{
  "n_layer": 17,
  "d_model": 256,
  "n_head": 2,
  "n_kv_head": 2,
  "head_dim": 128,
  "d_mlp": 1024,
  "vocab_size": 2048,
  "activation": "tanh_gelu",
  "norm": "layernorm",
  "norm_place": "pre",
  "norm_eps": 1e-05,
  "positions": "learned",
  "qk_norm": false,
  "attn_scale": 0.0884,
  "bias": "all",
  "tie_embeddings": true,
  "parallel_block": false,
  "init": "normal",
  "init_std_qkv": 0.0151,
  "init_std_o": 0.00259,
  "init_std_up": 0.0151,
  "init_std_down": 0.00259,
  "optimizer": "ademamix",
  "lr": 0.000437,
  "beta1": 0.9,
  "weight_decay": 0.34,
  "lr_head": 0.00498,
  "grad_clip": 1.0,
  "warmup_steps": 355,
  "schedule": "wsd",
  "decay_fraction": 0.801,
  "decay_shape": "linear",
  "final_lr_fraction": 0.0,
  "batch_tokens": 32768,
  "seq_len": 256,
  "doc_mask": true,
  "train_tokens": 243300000,
  "steps": 7425,
  "dataset": "wikipedia_en"
}
Each number is 500 + 40 x the weight over its row's rms, rounded and kept within 0 to 999. Layers, rows and columns count from 0. Numbers have three digits each. The size before them is the row's rms in percent of the matrix's.

# layer 13 MLP up, 1024x256, rms 0.0501, rows 367-416, columns 192-255
020:468532577484556510520542418556513494461504477523525498468499457534509581591494519553536455421472484466539504467556511553508511463496480478506579469542567568493494495554540597542443496574467509
087:483542529501493497475554482497479480466494509515460500582543498551512554514515476451543453453517434474457471494553473581598488478511460507492551479627591488483517429545609475462504546592520497
013:546443518534505529421479485477420543467519540433437474522475443538560487536475477464484479474521545454503450531488486453543472458446540443464501531513449537568422545500514460509544527499486487
031:485507557530511535472530479448508465456529549465459474606483530478546484523502501458532527478493517559461442457485437400506509580449543525471581488504532513531502506480471549502436481463566458
120:474468513491420513491486513500538458472489491487489516523519529521523501481505563531537554510456494468519472509495495428549465419525562457456489533490520544491486562516452519600522519497521562
112:465514523523397516540459484588483403490567488489399534429542438481503484504453497461576493446472524529530487485514491459532444474458512504384472506556524607494460541520559479486489514483521517
123:489479498543441496544520503571526387479521528552554496461494476554469482514462470488547483505488530530483522508569475501433550501481489574475511556463565454539515566522536453492443438465485598
029:548507524487458522457524519551569467465479543415505471521569542499556521539466484475478512541504510504435508548560533541588512583430533503462551509503572573528522480548497505480493586510495554
112:448537496466461495482497509576471446490456502496453427539557465546568478542543508535545520513465539495481516531441493443494545434439536529472539449455510517393461468509503487576475452489501538
101:508547485463522466520445478460514426469450496551435426564559571489508532466495461512521467514521504525416555523506524537490536501546485497452464495507486604551523484571536567484478436497466596
098:493543457460480538433525540514469480435463493450525440544518462463543480555546522481578516497499466458452470539409435543496436508494505505522411599614498536504525573559475510553449542571514516
116:521490595479422530478513525512431506374493438506541515507514427483514464478500482469518513462413538495436485445438480477504440503488462500469451485480533523492535456489564492430460516463467465
112:516524433520477477473486471454528469528510535555441465474488472485517528517501463548490493413553474466525561579526506532507529575528505539465418502449576478535490489528510531456453478520457543
116:497578509515529509477485549511486494483525555460554446449479499465495499526542556489522465474537481524429515524556444521507491527444523532489541497612505531554507522511540491464530479451486507
105:539499514541536565450484524515544513482460464505462465494516462508515533474555492505504447520493457477492517583518465616598461508416484474592514514441581521554528492487540463455473406547500530
077:480508507495476634504472517502554479405370536457483508554493538460502510524539532488597511483511539502507555556523504537520532488492446463508512498545506439514432565517508463555478549484504532
099:507508576481545524461527469501583460456454485527366554590538524502470423485417458500461487530587535514460477451529442487491464456483479515477522499477562552482593515541509489425569525496534520
113:562544493523531465511527482490505463489476498524506492533508444488525480529537501497514520374520476512409524465536515499515506414479552494477487499524511408500464628494532528468489448548587505
122:505600538470502506500493451459541463478411503547491433542499498550488452461478457503550575548477472513464533431510528472495527457541484539537425566495553397551520477539525528563537520465441522
136:494560568432458508416558517500544495410515521467562497558478486569512507510506511527426626564420499465498525503540472500539485505452528506469462505522534509511481535508483467550515492504451536
089:424462545475511515571453428470493409494495537513429542458576447512600491512484521471469494549617482491490585562561479514474499527494488487451427411490463494526497500464448537463524509501518470
051:476480495525520482475444535567467434406526492422458502513508442497578473502530461552520582528465439510492490555559465480517498416498495444483451457513522505466535496530509591467460547394503562
129:453487493524504481489510456461480506505478475534424403512580537560532500532393500469543532511528519525424515471523517487495547465535478545427491496454540478514451497532456554539555452541554439
112:515478453434391541444538470525474478506499519493435455592507477498512471544452468513532577478533520483465544542525505538470521451472507586531521440542540630497533509536490485494536484472496520
127:460550441519545546497556444486506418555487532493394457533602479500504512525552525502515508484500479466511544494430517511586485507491444562482488551497457484491412508518521516549520450509462549
028:473499546520516486508484483493479503474509485469458531572548501561546525557453517577546436458555541502490511487497441560524464521498492454523533515561536518524513446578503506526478502518472474
117:554522569503427480486461424526536564434398495515436452503537507494511528503459458531525528554496547511468508531501490562498523537456510526468493493463453470542425558531488539441485472504465508
129:546575560534461553457583532548466501555548606445534371512510481518451510540519494511561514426495444516504517523536438469522476517491546571430510464570467435526486442540509516491502451478525517
133:485482474533507501500537472514529435465544529541484475403448492537474423545515467463456576464484500500438469518442453522559523446491493581559509492465524506516509477506521538518507427407525475
012:450522499522509518467545494486486521538500530495471441482485487506551511425494563473442494489503457581431397528491501563518499495493503512436530498439534561496513531481508518502493493472524553
110:432538511537461507472547526550517501463523540469482478515506522468536489538437593499477542434569439543512490491532496478556492510417446491540503528444561511471481475543553545472464483473501489
068:545584478487431549465465424543565514451510466458543517527488494531497555524484456542576551466535457449523502529553483561465554518438576474567460533468522512488451544531528462504513528506551532
042:483533508476519489457458522557511472523470574513484532436506538513562472494482437559542547510545436539442526497491479583465530456592535566544473519467540591447450578542518481470505461490520538
096:524495497455432541547385481533459529509524538421520462485533492498491481519488489457540486498489407488547512536546490456463517514381477472514503496503494562483510500505498525496468556494541555
126:555516466528498492449526497515516477477521464534437487575463437574483494506550524440478514412516483494489443533509515484462459399539494480506487510436499537536387601514464545509468479439451509
092:496481493524451495519495493494534448562499490570469529501472464523550526514457495466514494467544506558453588544553465484493413517453511508469432484503580533536440544479497519473568550493536465
083:456468496479498532534511439521450518478551600511473434522512462462621478493498502486522466560500444483473525535520481527489487539513478545485394475503471494515465425528527511539457553404529531
129:476525499519472534508499520538469476441475517481532486474501518496503424521497538518586557497561487476509513555557472578563444538536595519503458448559444570515445577471417471582567532505528485
123:502483537408531553503446456465511539499522547482439595438488485497588565472497491498429502541490461490509483507514429557539467506541535485543515470441504543481478501554491529503506535462542529
116:514510480551489453499413437479545388462431523514521547506495433455511552426542465496534493555503480489457540520541510529460506474499572506474444452513428525554496543496549508557539474492549500
123:554476434540483552402505536506494496483463451561479469563529493503523464532514484572473470517462453454475519576535473441496500440479482484488433529593537506485513561503495504516477468504526514
118:448525453475449469496533442523502462456507557434533512480502505524510561526474547528546504514545481450393550513514500598440501551439490454485470524588589414538477514551472505471486456525509498
013:449522519508545467481428448495525534464481515516520545547462543527537477468520527469543537507451524423475455520543445557552538553518452545490474467478539559428558519535469552476479459491472571
122:485525551453484507494564581471560541434492468513499506525511500499518417548443498498525541448403538520554516478542509472552439566531505448486508506529479476487438513560534533528428498517550525
116:489557541451395511434474556488505481471451510450526462497550491501501510577521585512521492502491494487544478462461532475478520461512526476506462475479498501563485542544506459569463558524482446
018:499519486500524538484495540513551479527491557461532545495653550525520511536539520576487554508467515522454508507511486522558530428523511551461541513519561483468452524480473508490484454485544519
128:478418520509501479462484457498529457463513522531489475479539483509467541532502479460531459508521432529509547457481444537471565525489567516531425497484490500475455529508452515491574496488462497
023:534418505477504509449479546502539472492501455501471433480504526495517510575489460531557544500527483518464551477434493512518532475465533461512505562461461514538455586536522491499467488511540523
106:417472474505482526531538532550463422492532441506509477541411488482456518452528507520482511446444517447456431511517470507530467518450486571549464489493521518581558527494504485515488484610511491
015:472560484497513488483503482515531468533517585491505461532529511460493535530510514450478562477519523524530495535512517508492449473504495530495492469500474536492450529460522458481435563427525525
# layer 13 MLP down (transposed), 1024x256, rms 0.042, rows 367-416, columns 192-255
017:473491480492509584431513506475482481545557523533525459470524483531546472473536494493464445550513463613522480498481493446499476582523487501436477537488438525526530473479550443419504523489509524
070:522441540491447468503506458504464475541460463507499519529505555437479521523463512481425424569523535543528480564489557497536503555485498521550520479517495473533482565493498479498483503512477478
014:517512460460502528507546470485505427536443470484521458487515501424492491474475496491497538527463433674530501480464474531503512525488478516581512407429547482501524508498458495538536532528494522
025:487496485450495521503435496514491507496519432579489496461567484521518519503544493527451502538540475614504478475490445573447460495511506520544443483535497507533545517547493517455539475559469483
117:530522510523451526481556520549475541503508497486505496437557505557513575504529464584563486549476436462416509474484473529475485520458473480546548527544444493542532477493457430472580534544488428
119:494489409476524469513398551484550556468472512457470471498561512537538451497532489490440541532502430486548436553490501476496541493531500515581493508477497463581498448523463521575472564475548489
131:519540501467528503515426530401532513515492443494462442497457471491459469515526471536540469545480553478450474449487444596496426565521486491515616541580478492433439460497516555560497400538468531
024:523496482500547495476511500494486487547502465480481485500386457497472506474529493515484439456445450539528490517504461497487475469442471497526493468523506532533497543514459447499499462506506473
112:587543499521494545561509472473473451452480574459475515504417485511490572411594521487547512461471550536471573438405491504491535525459491578524568505526517491436506466520483507505539496517417547
093:511535582515483459474447491477479514466525515505493519500448485540536464544481455513457525466502503324556424511580485433529521458486459566498433538508595462513505482502486523506486478513467434
084:513449547514503463431458459538540537490497531569485489522498465502493451546528459534500454576516483422543478442446582479531495578460506568508538436508604437509524442409491495470526541512499487
117:524473538535530449489491460516475566455519558555481544482467502524487517517505482493471539441574500494496516460540565483543489496535469452532525571511434489535565515575512480510517570543491472
110:533507474485477403534542503527486509513490478487521499428463494511473478469455476436470434493526440485512510498473501440459466521485539571480502478547454513513524518598538494403461544490518476
126:496490509434607549491536455458486526546512466508509507517531450486475479562518542526530525506478476488395513479497480476468462505511459426477472499407489508488436469489487471481521491560473509
104:450445459372480481534437562505455486507524497495511557478516513520460485474565497462483538479492518319529540531526493461457520554525481533446480471499493539418457505519505487454461509527510537
058:466473430498507427513463553517421506538509473591503477472513462530516501454527552493499541515478527526506501503419469485491483523564479567428542484481502535442539503505437459499553490520524498
092:488483494478510469508464433483524460578602533474532587506468484456481499518505512512489516411443483469583520575550573506472486626527533532448502459491496531454471479539538493525513477495483497
113:495510493525515530451477530451510540473417536428458500491515622491487515508468484500453472551544507480489525497557601456513552494458476515517458583488463457476579432417542540529437522439457466
126:473479438477512444492460554451492419478508497516523479452554572541521455509380384474567479514471556544484538493501501559457502573427499444541453528452508474454499414467502499575460572544531563
143:499462531451486437494520396503565562544429541549481431520546482465555465551485455490532556509451474475555523534500494475596512504494458483459565417449456534583524542517514517432481533462462494
077:569510496426446532536516541486515542502521448437563407566467562473555543462563470480450454493502510492493455516535535546514538488493468467477498474486536474476552550549543485570480487500526557
032:551546445435525506469535407485479520541516481548522485491464507449436504543475521518459436542463521381519524545555490487499534514584436505571559543472473478457472460476535424496508475493480504
136:513490537498513497543568491534460458474522483496499540479414495475549493509519547524509455499497520523539447476516486503476577488490510472548469504507500459553591479509470526516472492492508468
118:557441513500554481487494534463459453415452513506494553354496510450491566525449563508466504524573572478469436439563526477462538495439574464506453518529439468529419464453511478513464474557456462
138:486468494471526470546473463492515453457496508451504520462472560444496432511532483477502482453563454472523477511538539455506602507518507476494514535481420500446475540482555461514586454540442470
022:493459426472573515440506482478493479521510522576493480394543510505477505505554497511494526573496533529470528526505451489530461475479480468469473495500463497495530515450534441471527510507468561
122:464458483512432571525550492494468424544520475570507486432508527514586559509496484461526473535604507459487506481489524512543549579462588420577602467509487475514550474470542445463506448479530470
144:494430530465535544538510436549509487478552489523469490510489482486508531424545528485476536513534560524510492391516507518546494560461475500528486473461581531534484518483525430524454587491478565
137:463415534391484517470496505570537543474511406551508507559515570377513577440503496526510507537535524464536467468578478473468477430569515489476475463553510467440441532479467484482482525511416537
012:500451505562496540444541499442503542508516545505512503461498541478479470469493471496518571560476464469527475468509462515513523523461542421506514428469525503564511455519462471498531496505466477
104:491452481520489526477491527518503489523486506482502489482458443584516490536472548462472515476463519553509500568480530566473503430533566559447500546445474512453536560537575555511451572542448462
046:413437564544548448516482558427434443475453496633404450416512485457543467513566477537428520542524527503491513503486481506518487530519471502499529435454422468488523448486480528503536489480423456
033:526495533537567469532544510512489482498458496486448512531428504463423487506533458509500502490470577468529494545496475477531470519468450477484539496520518480491521487527500454508507527483426492
082:466575496514450483468482513458527485482443535500457518482462521463534519507508459524478464504500508587565562477548555519495501513549506560514515450428423531457464493486541524530471442499553505
136:573535524485537458533531424546498512503505472539485527594574505556519564480468513584452476474533444482443486499485523536558442497507495498462471495517543449494444492503447519491580512489443473
086:545493496452578504451535470481509503498524469445518444416461513479443445507505455512522495524489508505601470468552538437494566463529433507430494508532476440549540509530497449505536493563486522
069:551533463474464514510547561516524474537476401526491472512452513495567494482454540539481611554498480541474526485463507480489573531518497499492587526492529478438593509473501482442503472586452491
130:540444454498475460503542539524492464484544493532574540518530479532567571504559503456520499489539496506494547525457509492495540433435424523496543547482426399527467555568486502469594490449482564
125:495506547516498416476459462475503510436479447452536431439502511566495498536443535527461512468495541546513450462492522520561551464458583521456512558557523564540562503476579529507456466434482501
121:473496530481516472466554556566528578503494540483463470526507515579482423481481529486459489478485484481539527477545525475506455502526416533479472559547500452512538499522526472418427494545499495
138:497546484505483459504459434478468448532497587499502457549490515447479530466565584398504587477503528466465619530521490462522522496487481470493438330538535513551494513546440509499521527462430453
123:563445493523446473447502427510515445502473490477433450542552524469528539448563546526450541536465485541542499526518506460413480554617467527448534440470436499466491502517503447558539532581515537
013:538490491464485520552589455455519488528534529528494491511513510510507519518452463558456475458502474409479494513481538525435501498461547483493506586557441510507535487486479463465494516575471478
126:568478529449453531487518515486487451541466475496461540606423502454518468529534456538509543410466456474468504398545495464464494503477477533516511506468418531415464512478556549474514439522477511
118:540421504555572527466477511410424531511504444517528471567509537496479429523571501468530451523546531433515474490494467498544520464496473528595512513551529478504559507524445513506559541514531492
020:515472502558500472540508467509444500441528504520481535485420546512487457494492464473499431506481496509509482491510510460484524598485514456521482453488447503483536488464505481535512485483461460
130:485466431494455562561425507405462508457537521453525492548445519458534514450503519491494474475535458568449442544618524458522513517516511544580460507545478478459448464531484484446504424563421500
017:488562491550544411494531455459551457466478507547567475510602513555507483533505526444473499475459499451552518502530452462488570519533535477507548505564523473482558446482457436578539460492429408
102:515473473473601474517523510533583544471489526503465509483514532592483453479438499468512416521584464557516453517499493466537541482575473402482548513528478471471533470511542497442502536492458550
014:499496522506512503516476529488484516483515396507478508584461502539509490487424512512497577485555501464501482482510463528494536538533499508582539500446491498523475453551463520560550478492487424